config = dict(
    n_kv_head=4,
    activation='gelu',
    norm_place='pre',
    bias='all',
    init_std_up=0.0532,
    schedule='wsd',
    batch_tokens=65536,
    dataset='wikipedia_en',
)
Each number is 128 + 32 x the weight over the matrix's rms, rounded and kept within 0 to 255. Layers, rows and columns count from 0. Numbers have three digits each.

# layer 11 MLP down (transposed), 512x128, rms 0.143, rows 177-202, columns 0-127
107208059144204160145148122060082165082119140103064162127080191174124119235093166089114076090160114119125126153111173129178133116072143188119148142158121149148148170114140249167131143188166190128107159135128149133195111164086126087117119150134152151072180127113114159077082106131132110120125103120117144106136120095121130124114164155153175110140164115164148156104113152188170138119159
138134091082106109180046165094107175123077126102144077141134143143104141106114182131110102131203241111133124139136105148106154165169136074145080153156078133079149153101115067143138053155050094076080136101051115122121217084152091090140133059132181114107121118166127118157121132081122143102165070223115042184140156144147095120106144156086129080152163107117144156144140127125099173157101
179145145185120095126170166131092096161118142142116098090163165136131066143107114170099116167100150130116097160091112138141187170134153127093157132133115157124117087174168096151101127129121107146127169067109124140107078108119123126144141123132124118099148154142174102118167145176148065158119112152120144177154112126145132143122086176099118174066121138171150113122180110073152147124110
135095136135090102145104078104136126108148165165141075133138152131102122130174104135153117121128098146164095132124147101117106163188158112114099124149131153097080113145115156154138110144093176094118168142100141134090202145134162117172084136150084125107108149148163107145115062146132118110138138124146153117161152125128197158114136117120167163091150129109153174113124111119129099152067
203111142116080157096114102140121199064165097138157173083140116102112121215200101161157145160139142142183162116169098152129173126101059142140157116081128052125101094125125148155154175062125146104185169147180127114106186174109101100115095146152100152159098101161087163030113099138090142050112126141107151142093163096187179077097116107091114096194127106088129135176124124118173094106129
109101125090161119182144063084104130159163140173118162154145113118131137145177131120177074126109124105123163148095114090087155108157130122060124130093103183136086135140088130156119141176139166131097164135105071083168141102078182142137110165145167108150101142110153126015170121192085109137142185082174099202139112115135097100150054103147099157118112124142095154167168086135104098185068
201096140090155086139145100107158151111119114149081153112091127046136211078162095113078128111170156131150085194159173077146128133117162115081089113103084123084186166138109100116189126054141081142068186194171096113100179077127166152109122129078125124109101118103058131182091127087152138136145120113139103158131148164156076085133132098152190193071138130129162086113107124130158092113180
108093163134146152103058129169162174129114099134137201198152199119120124171184080142133174162167121150149052124139118075195087121083133040117120062145049200150170155080148137119145131127079102097106162133132163103097227122158122051137126136079102100131138188098130071113116118157094095120115164167125088115148139106126142091101116161170181175202166150177141121095055183075113127161179
096127110113086133102114118099195161164154132099153156110157129159126077080191105077142161104138083109117161176118080176126120072140116123119197195101090093124128091120146179125102119080134105057077116127194154135052141129126165132155179171133145171102125148108157149154112125184095162137104138148166142136037135176115118109116168149078170121177140137155145125171141104159124186156129
170129154131065115155124138090132148080121126077133158155139190081119122168047146125130073087126177110164071176105134143127154156113178129154161098120100087063104158174134143138122117109141096128192144105144163109205156117114088205078112128094178132165142138091185116148138145156099117136173096091143144115088110160123117160088102190085131125152055157104120096158110145137186090125167
181104156120167146102111103095075091160120073158109065106197152120163115133168170094081098119162072105105108138187085194139177100166084139171137131085103140149112121151148080168122119098075133107106131174165150096179111076129149152179150167101174105103219164128103137118174203160157085095137127127151159086136151090073112155086081083118155129164126112114110107152160150152140149105122
080130080161105105090172138168114140130088081045072130143011132123082154118138125180065107159038158078178085150079188212153122083131159099136043169100176179128122080157078097200152167190085181145127107162158117145157255141170061151095176126141098126183109204159166092175116124137145176124162140122098127154149089099162168216005252083067165152151196088098217105122141131148150146114129
148159133160108138086105148067168136123123127106104162082114105172199163146082124185156148172174161111098077127087159106154114072189123111199085128129114148149089118102086164082153149128097056186138142135105075127121167169123072173138099117096124106149102173106155130082119108176158136169143142115106135123134185148088146115176179065114183079169131161198123119090146069141128065150157
112132133140155109142136157142137152133117114111156118152110147191137110109142095164142129133157159156094160137131114116154082170086100088151121147110146122164139145152150148161081085201107113154172085155130130130126000162110135130105168090167122144108114165154086090163132129126141138127163095137135123124158105151077160143090131090088095122112111128170146164189176080152108141114197
146116170088144129091112146155098151141102101152115107120116121119107111057113125160133098159184138161146111132139142110077165177178142189095084114128137173117104152110122102131138170135081194134116148159119128186097184127170151109116098145195160112159127127098150131098149131091148108063116129118111066162143111108102127146148168108094150149120163128163121147074196123055111105156112
132074144121116177063111148115147162069100146131125087150146119125136115174144113144084093130179144115103064083126116141127066092165078157098112076115134125154134169148130071124091140119137143178128115154149119126098117118137152123134139076165167077134099146143065109163170132151123131108144140083105152144106108126102162147140168110135151128089159126177118116123098134070134137159081
125162137124105071132112135142117185133124172111121111112119172167130162094093065168170138136122148104108128167091177114131119150134171131162129118122140181117144116103075185167142118075145167114149113161124120108106171141113100126167102176112151130061129126198084162145093049113128146107162113161135099203200158161149089106141177116120169064136150048156081120067117149096120081112100
139121155120189160099158160069124076147096115087177103161117109118152102183098134119111100097154146061233076110148128103143159156133134163122123147110134098110158141089153127102126106114150103130165169112099122164109200112076108133190120214131141116099111140127143121101134150135148151147081126098168146125149112130158105118110143126181063150140103091111141119112099151124166175132095
150141098150048111095166061141138177130149062159097103079104159060122158093118051163165102109165131141116133145135162132189086074131152135128086160115115102129118115150151093138104137100160127205067129163135159124155123064074100134137093108183174144068074100128104117098133137196076173148124172103156110125111159133167160131124066160134112065139156153150125157150137112111159096186178
195184161125137082144054151135073086057097120114137218175179124184158130098186072073046115148099180112143183153162093106103054124116116109081137096084119139153141095112142115093156088093092074096098171147159132123220159089168117148086171118077182104156176107110159154110118124112046138075102156155134134177178064085082088119109113128058181161138083162145154212123088119108067154136135
107096141113135129142107140127137179117130142167122128113150150136123139142170155155105128150102149131147108103106172102130125113169109114153192119162141162131137118110202112149150168115169160198153114144118118138104000154194148135144123142086104120167083134134140117102126154134166096162092113128152121174164175121134138139141106128162175146137155073117128104151117106120135104103172
105110152180178148161125115123158184094091132114109183134078144150084129083145158124171088135141099077141093096100189111085111120183153133126125146153067072131111101173143220110187150044075128139112123154165113140094183149133055118140141158088168117119089113077088170173120152110117164113178071126187112191125128153123147065146118153048113123175124165075159090157109141064077134115162
163079116102107130087117087188137151109099166151151138122124125111153106124140141165164176105086168090167128096128128115046092163073091133173071138061144066088091083052133153079126081146105102186155103124100086101076131129101166071161078177157148110114119084170113174170100167087131159098137148144140106182118162134158095078150106101182118133135114147167108092163076153104162134169123
136100169098114121130101107142168166108169147155069156094148139172100084114111097190132072121123173145125137188126110133134086073165169129118056113129101147088122066122099163153149150100121121081130083135098090081166161134161158145104119111114153068114080136134107107110141134132139111083124133115128159157127125090101101189153077121156118179125140153164150154123100154100124142160132
148143096103122129122139075117125102097137157136180142158153125116105121124142098147180182101111104081137107138098111087138122136160128127093153072152185138118112133160104147108152156087074174129141153138139159129150225119144126114181159120101092126110112091146157115148109110144139154160159121115069097114088142125151128123128126123150145146177140124141163103133084162171199160148153
154172099155129129147132171082148081116114143157149186120095106119094111183129145079119158175144135116077100086110151092164184109131164127131132133134127087136139151141095129103123091114138122124127141101131113128088141104131144169099168119122126167145148109140085143183139165102136101147111089134156119164116136189121109150105086155102121123129110171113108096063191165135131125078134
# layer 11 MLP up, 512x128, rms 0.148, rows 178-202, columns 0-127
168139083107101072126116151093110098110086133100129131161169209079112091161052143071112104146132178125107197181171109223094151119136104086135130214147107120094169148167111164140103134182145093152134173125072107188134146134222121099039165098155101157172128114131126128127126106104117095115168129153052066153187155085117119130111145180159091081116134099128113108118108107131118153105167
135076151147095121176071155110127169133160075150117166168130117108181136092144150116173115132178147168184180081143130123116120088122096133163101158172140108114099070147144134151174105108128154104088101153123162108196131122172167138146096132152185160170168127116142139159076091095139139152145154119121161122139121139108156155084152086133103118178158129082116153175084142162120082177160
155107133119148170142149147111132114144073086120129139180160179122164151104121105129099151188129115135114138150136110127112183130104067190171116122137129089121201130152115137122096131122159087081092134119156117118117165129140138164105223140128169121124165104118107131112067156122096156149084156093141143127110133178151111127115122173159135114157143147156137099125136161130150170139177
162084134154085096168136189165139092136102130106076158140091154121166110091073132089077069144157126172100140105126125092103141177136098165178164127195054171121158120164105143112118077125159120121086125133097130149113144133102155084112159152100130154161142181122168061123199136128143086149142150168098103102133089138095114202101112098105083147060155132106110143109164164153119140118151
128108129179079121151155085161161112126152098101147146106068094145135156115151127109171180147107086133082110141112235205075099148115173143087112060142126140114160141158122152123108132143134146091116120131083107113126153126118159088163161146149154146164134170132122123061211150126108093193086117074108111202151130075144144149101135143098099097148072099115160143087116117154124081197168
195180176131123157110043170132094107115159102194142148150161099092133158122107165099193124153107166149132154086132124052200177110104102140135172156100075163080129182165146139138103217141164146167146106133151080079161130119088164129105142101135061097132111079164130104089083138113155142125162144078125181146154146089165079125155084096126068130119123163073103121176150064153157137165127
151186145174138119128111171087145092083139138103116182169188091126155136021119117132171192168121090094128140104117157097169153200081183088086119104181149118112096192158127139140097048103152207150132146095135153100124150137137142148115161103111146073111133110225118107109125122098132152114176116127155073139181129088130055073188166145142126073063130168089081095131127113160128137097129
097160190116118123123143143180112114031122153102092122074109140104101084120147138175135173156170101108108094100116202107130132117111107163056077101129133149143150152133134119123095101135153081162079087086119173128175136171123110131174084156072136116204167157134097140076150209104172127154114127174158111147141173108110158166116141164192155133068148182129177104117168047108183063144153
090144109088108169149104194093160133154128107131073196129176162133121118134153149130177143196125135132179150101121159166136110066133102128188084157151163179117163070128153128083113104110166135142130169110141058085132082140119107108167164147144115129119133089184131124126135139112159118113129094100148069149142124095091144133137076116177182131140196051143122136083187111113114104154232
095136163101110128216111110124146114183097179073188124154210089130133186077127149069100196117115151071095150102151131092138105140170113171127120132163142096072108128160145116090137118122159135173110085140174186076096178082138128134085067106143170141130103186108127073137150133140125138097177130156130154122118132129099070190070110191139124114121141090119119105069102126131104108147129
108142160136088141060094107126103173124145127119136159049144136109041185139176194099184165084108130138132148135084114180113115128133097125174095074131213055146131093098200112152107170157181096156151097109130121131148185181152085131101104117101037149130160042065133117136095102116131068140126136056105108144119209147068178116093230154112091104126074125146078124135129147127108153122189
119155112036139125129101126123060178174105075155170197098176122114109177072140145093097041156129089154165140118132070095159114105089157139153158121164120102101111094107138140125143108096105161090095118163142200187119155129146114129111129155158067101120161094173127129149147095150165154139143127105175070129149127178109166149142122171162157106155143164039149127166087112097131112133169
130173104113064111114159147141122144125135034195111125130173109145160148062130110146111148140165097150121135090180163137176146130080129147141088114154140158139111101180142091122127082158081144152128042096177079140153018145107179112147136152149138135228108115096044097131137117149161089162120125100113151099104099127131155107090084108115080091157080112089150131156174141080162121106109
151154157124103113170152136132119140124159123150140145102124120095177110144125035092030141158196092103150101098116102177100134130098124080118139129063181112124112134108165193137107132118118114123125124130135105137127131137164086112143128114133098158121154134101170139128098121131105148192121147096112134131148107182110095187107146097166120093204102149173170148121115123158171112131171
133081122120146104114118132146078144171108119139175154143153100137148164096116095170165109145109072100096212146144124139132147103111162151145131123119128073189120091139116167089146098097067061144123182112152119117190106092192110123157082152086070103119154120137143143118127106149145120106084092143080170160096114136126125156137107125178145109100156159079136116110127149168122127109169
102125142111117146125066127142152167094127079124085128131176139113168110162165116076127135099122122110166155069092188162085195142138146144116183142148130112108130145109120123137159168135150152102131091090050122204132122133222115113098122124091106136170139130221105131088098109095130176081090100092148113133138163155109113128106152069095115076142128126099154147103153113159157089147081
083153080111133101151146156116127152118150071204056144114127221154096159127172128165165108170143113185085168152162170154128131132118096125095101145172135083165128136150174104107108132112119187156144119115075103153159160119187144143146162118088100138142152137142152120150173136160141073095120093112136200118125085135106169158165157178111159102138123114071151126110136069115162083117140
115169117143170184193090161127072146098066120220101176106078108155121122123080112049182148166176098136132116156145122142147115132107197151105139135167075131118096140104139083169125165078090126084095116054118102136121125116106128125163096146129089100196172115123074097140153148127147088103093139143115167123111150161097159141173174061146141131137127194092150074086114168145187069124102
183153176134139095083110142183109182082176110140230115165171109172170118072166056138131151096129147107104180136126126060106152144133131092057107101140197136132116155141073152128127156150120143120161139086160116103103202052066183127143151059105046077135102084127091114147174150112152122132095194116165106147206068170100129114171145112107117108120171100153110191131090079127173134078125
141153103142134125152123091097098152100166106088147164146121101125141160139091119105129121105164089143121138149188124146142143116070108134119073138121136118133134156162049133126100111184068141039110119146166124133134190089167142101137133065112116129135156157104088169156129087067114103075208109120064085074127096163142203116036184117145109093062210186104153178124114144168143166113142
166123158152131077160151109154137081120093111145162157166118152117175130140090133159155118181068118138087113146104149139187147133077141091140181094160169113166062130108184188112088087129179160125165122109116146099111128082135105115184092111124157113109100148124130158038148135179174178176138145179120147093159189093133130057090074042154144142161127137082080093072158149079126153124118
085173149173154138150157136124143110149071095074177122097182075114149180074127128124138145119078122148039178097117132145133136141107119188148102138174155095135087107150096119103173129121124099129116205151117176133116164190150100134109151108142129095132122078142129139171159151063143177104146041108109114142143098131140114129165128196153154139175185142156100067158092155112062154134157
140162070154150136130141094122115105129128075082127110133090078120124165110064141102113115137152163142131105152120092126109159117110126190171136110118089116145114171163102115127178150088106130106147098135202137151110117155088116094147168091119159125183106129114162126114144066172134141185102132120150113115183123159154168099117152149106130155160129110121106109089165180172138124115115
123111115125087161182114162090182083159105106127112090124131159129154131113147155125083111154155174177147126095165143153106174134138139129103095189076127158117102139100157091117105132157158097136145099108108112131136111157129123160120150129146113099157091130151140120097162090122175095133076159177151172120133117145128124139132154168118133069127116157148109152159096063123079102115133
075114101142169129127100137159117133160152127127103108155147149130175152179154174143163110083098130165168104131110163150078147120114079160162123133108117123132132153075141081120143149096101138098150173151125143131141158114083126160171110116201131046102101155072205093078121130160119137113160193143089138082131133090128128137140130133159100068112137163153124178147127145126087143130133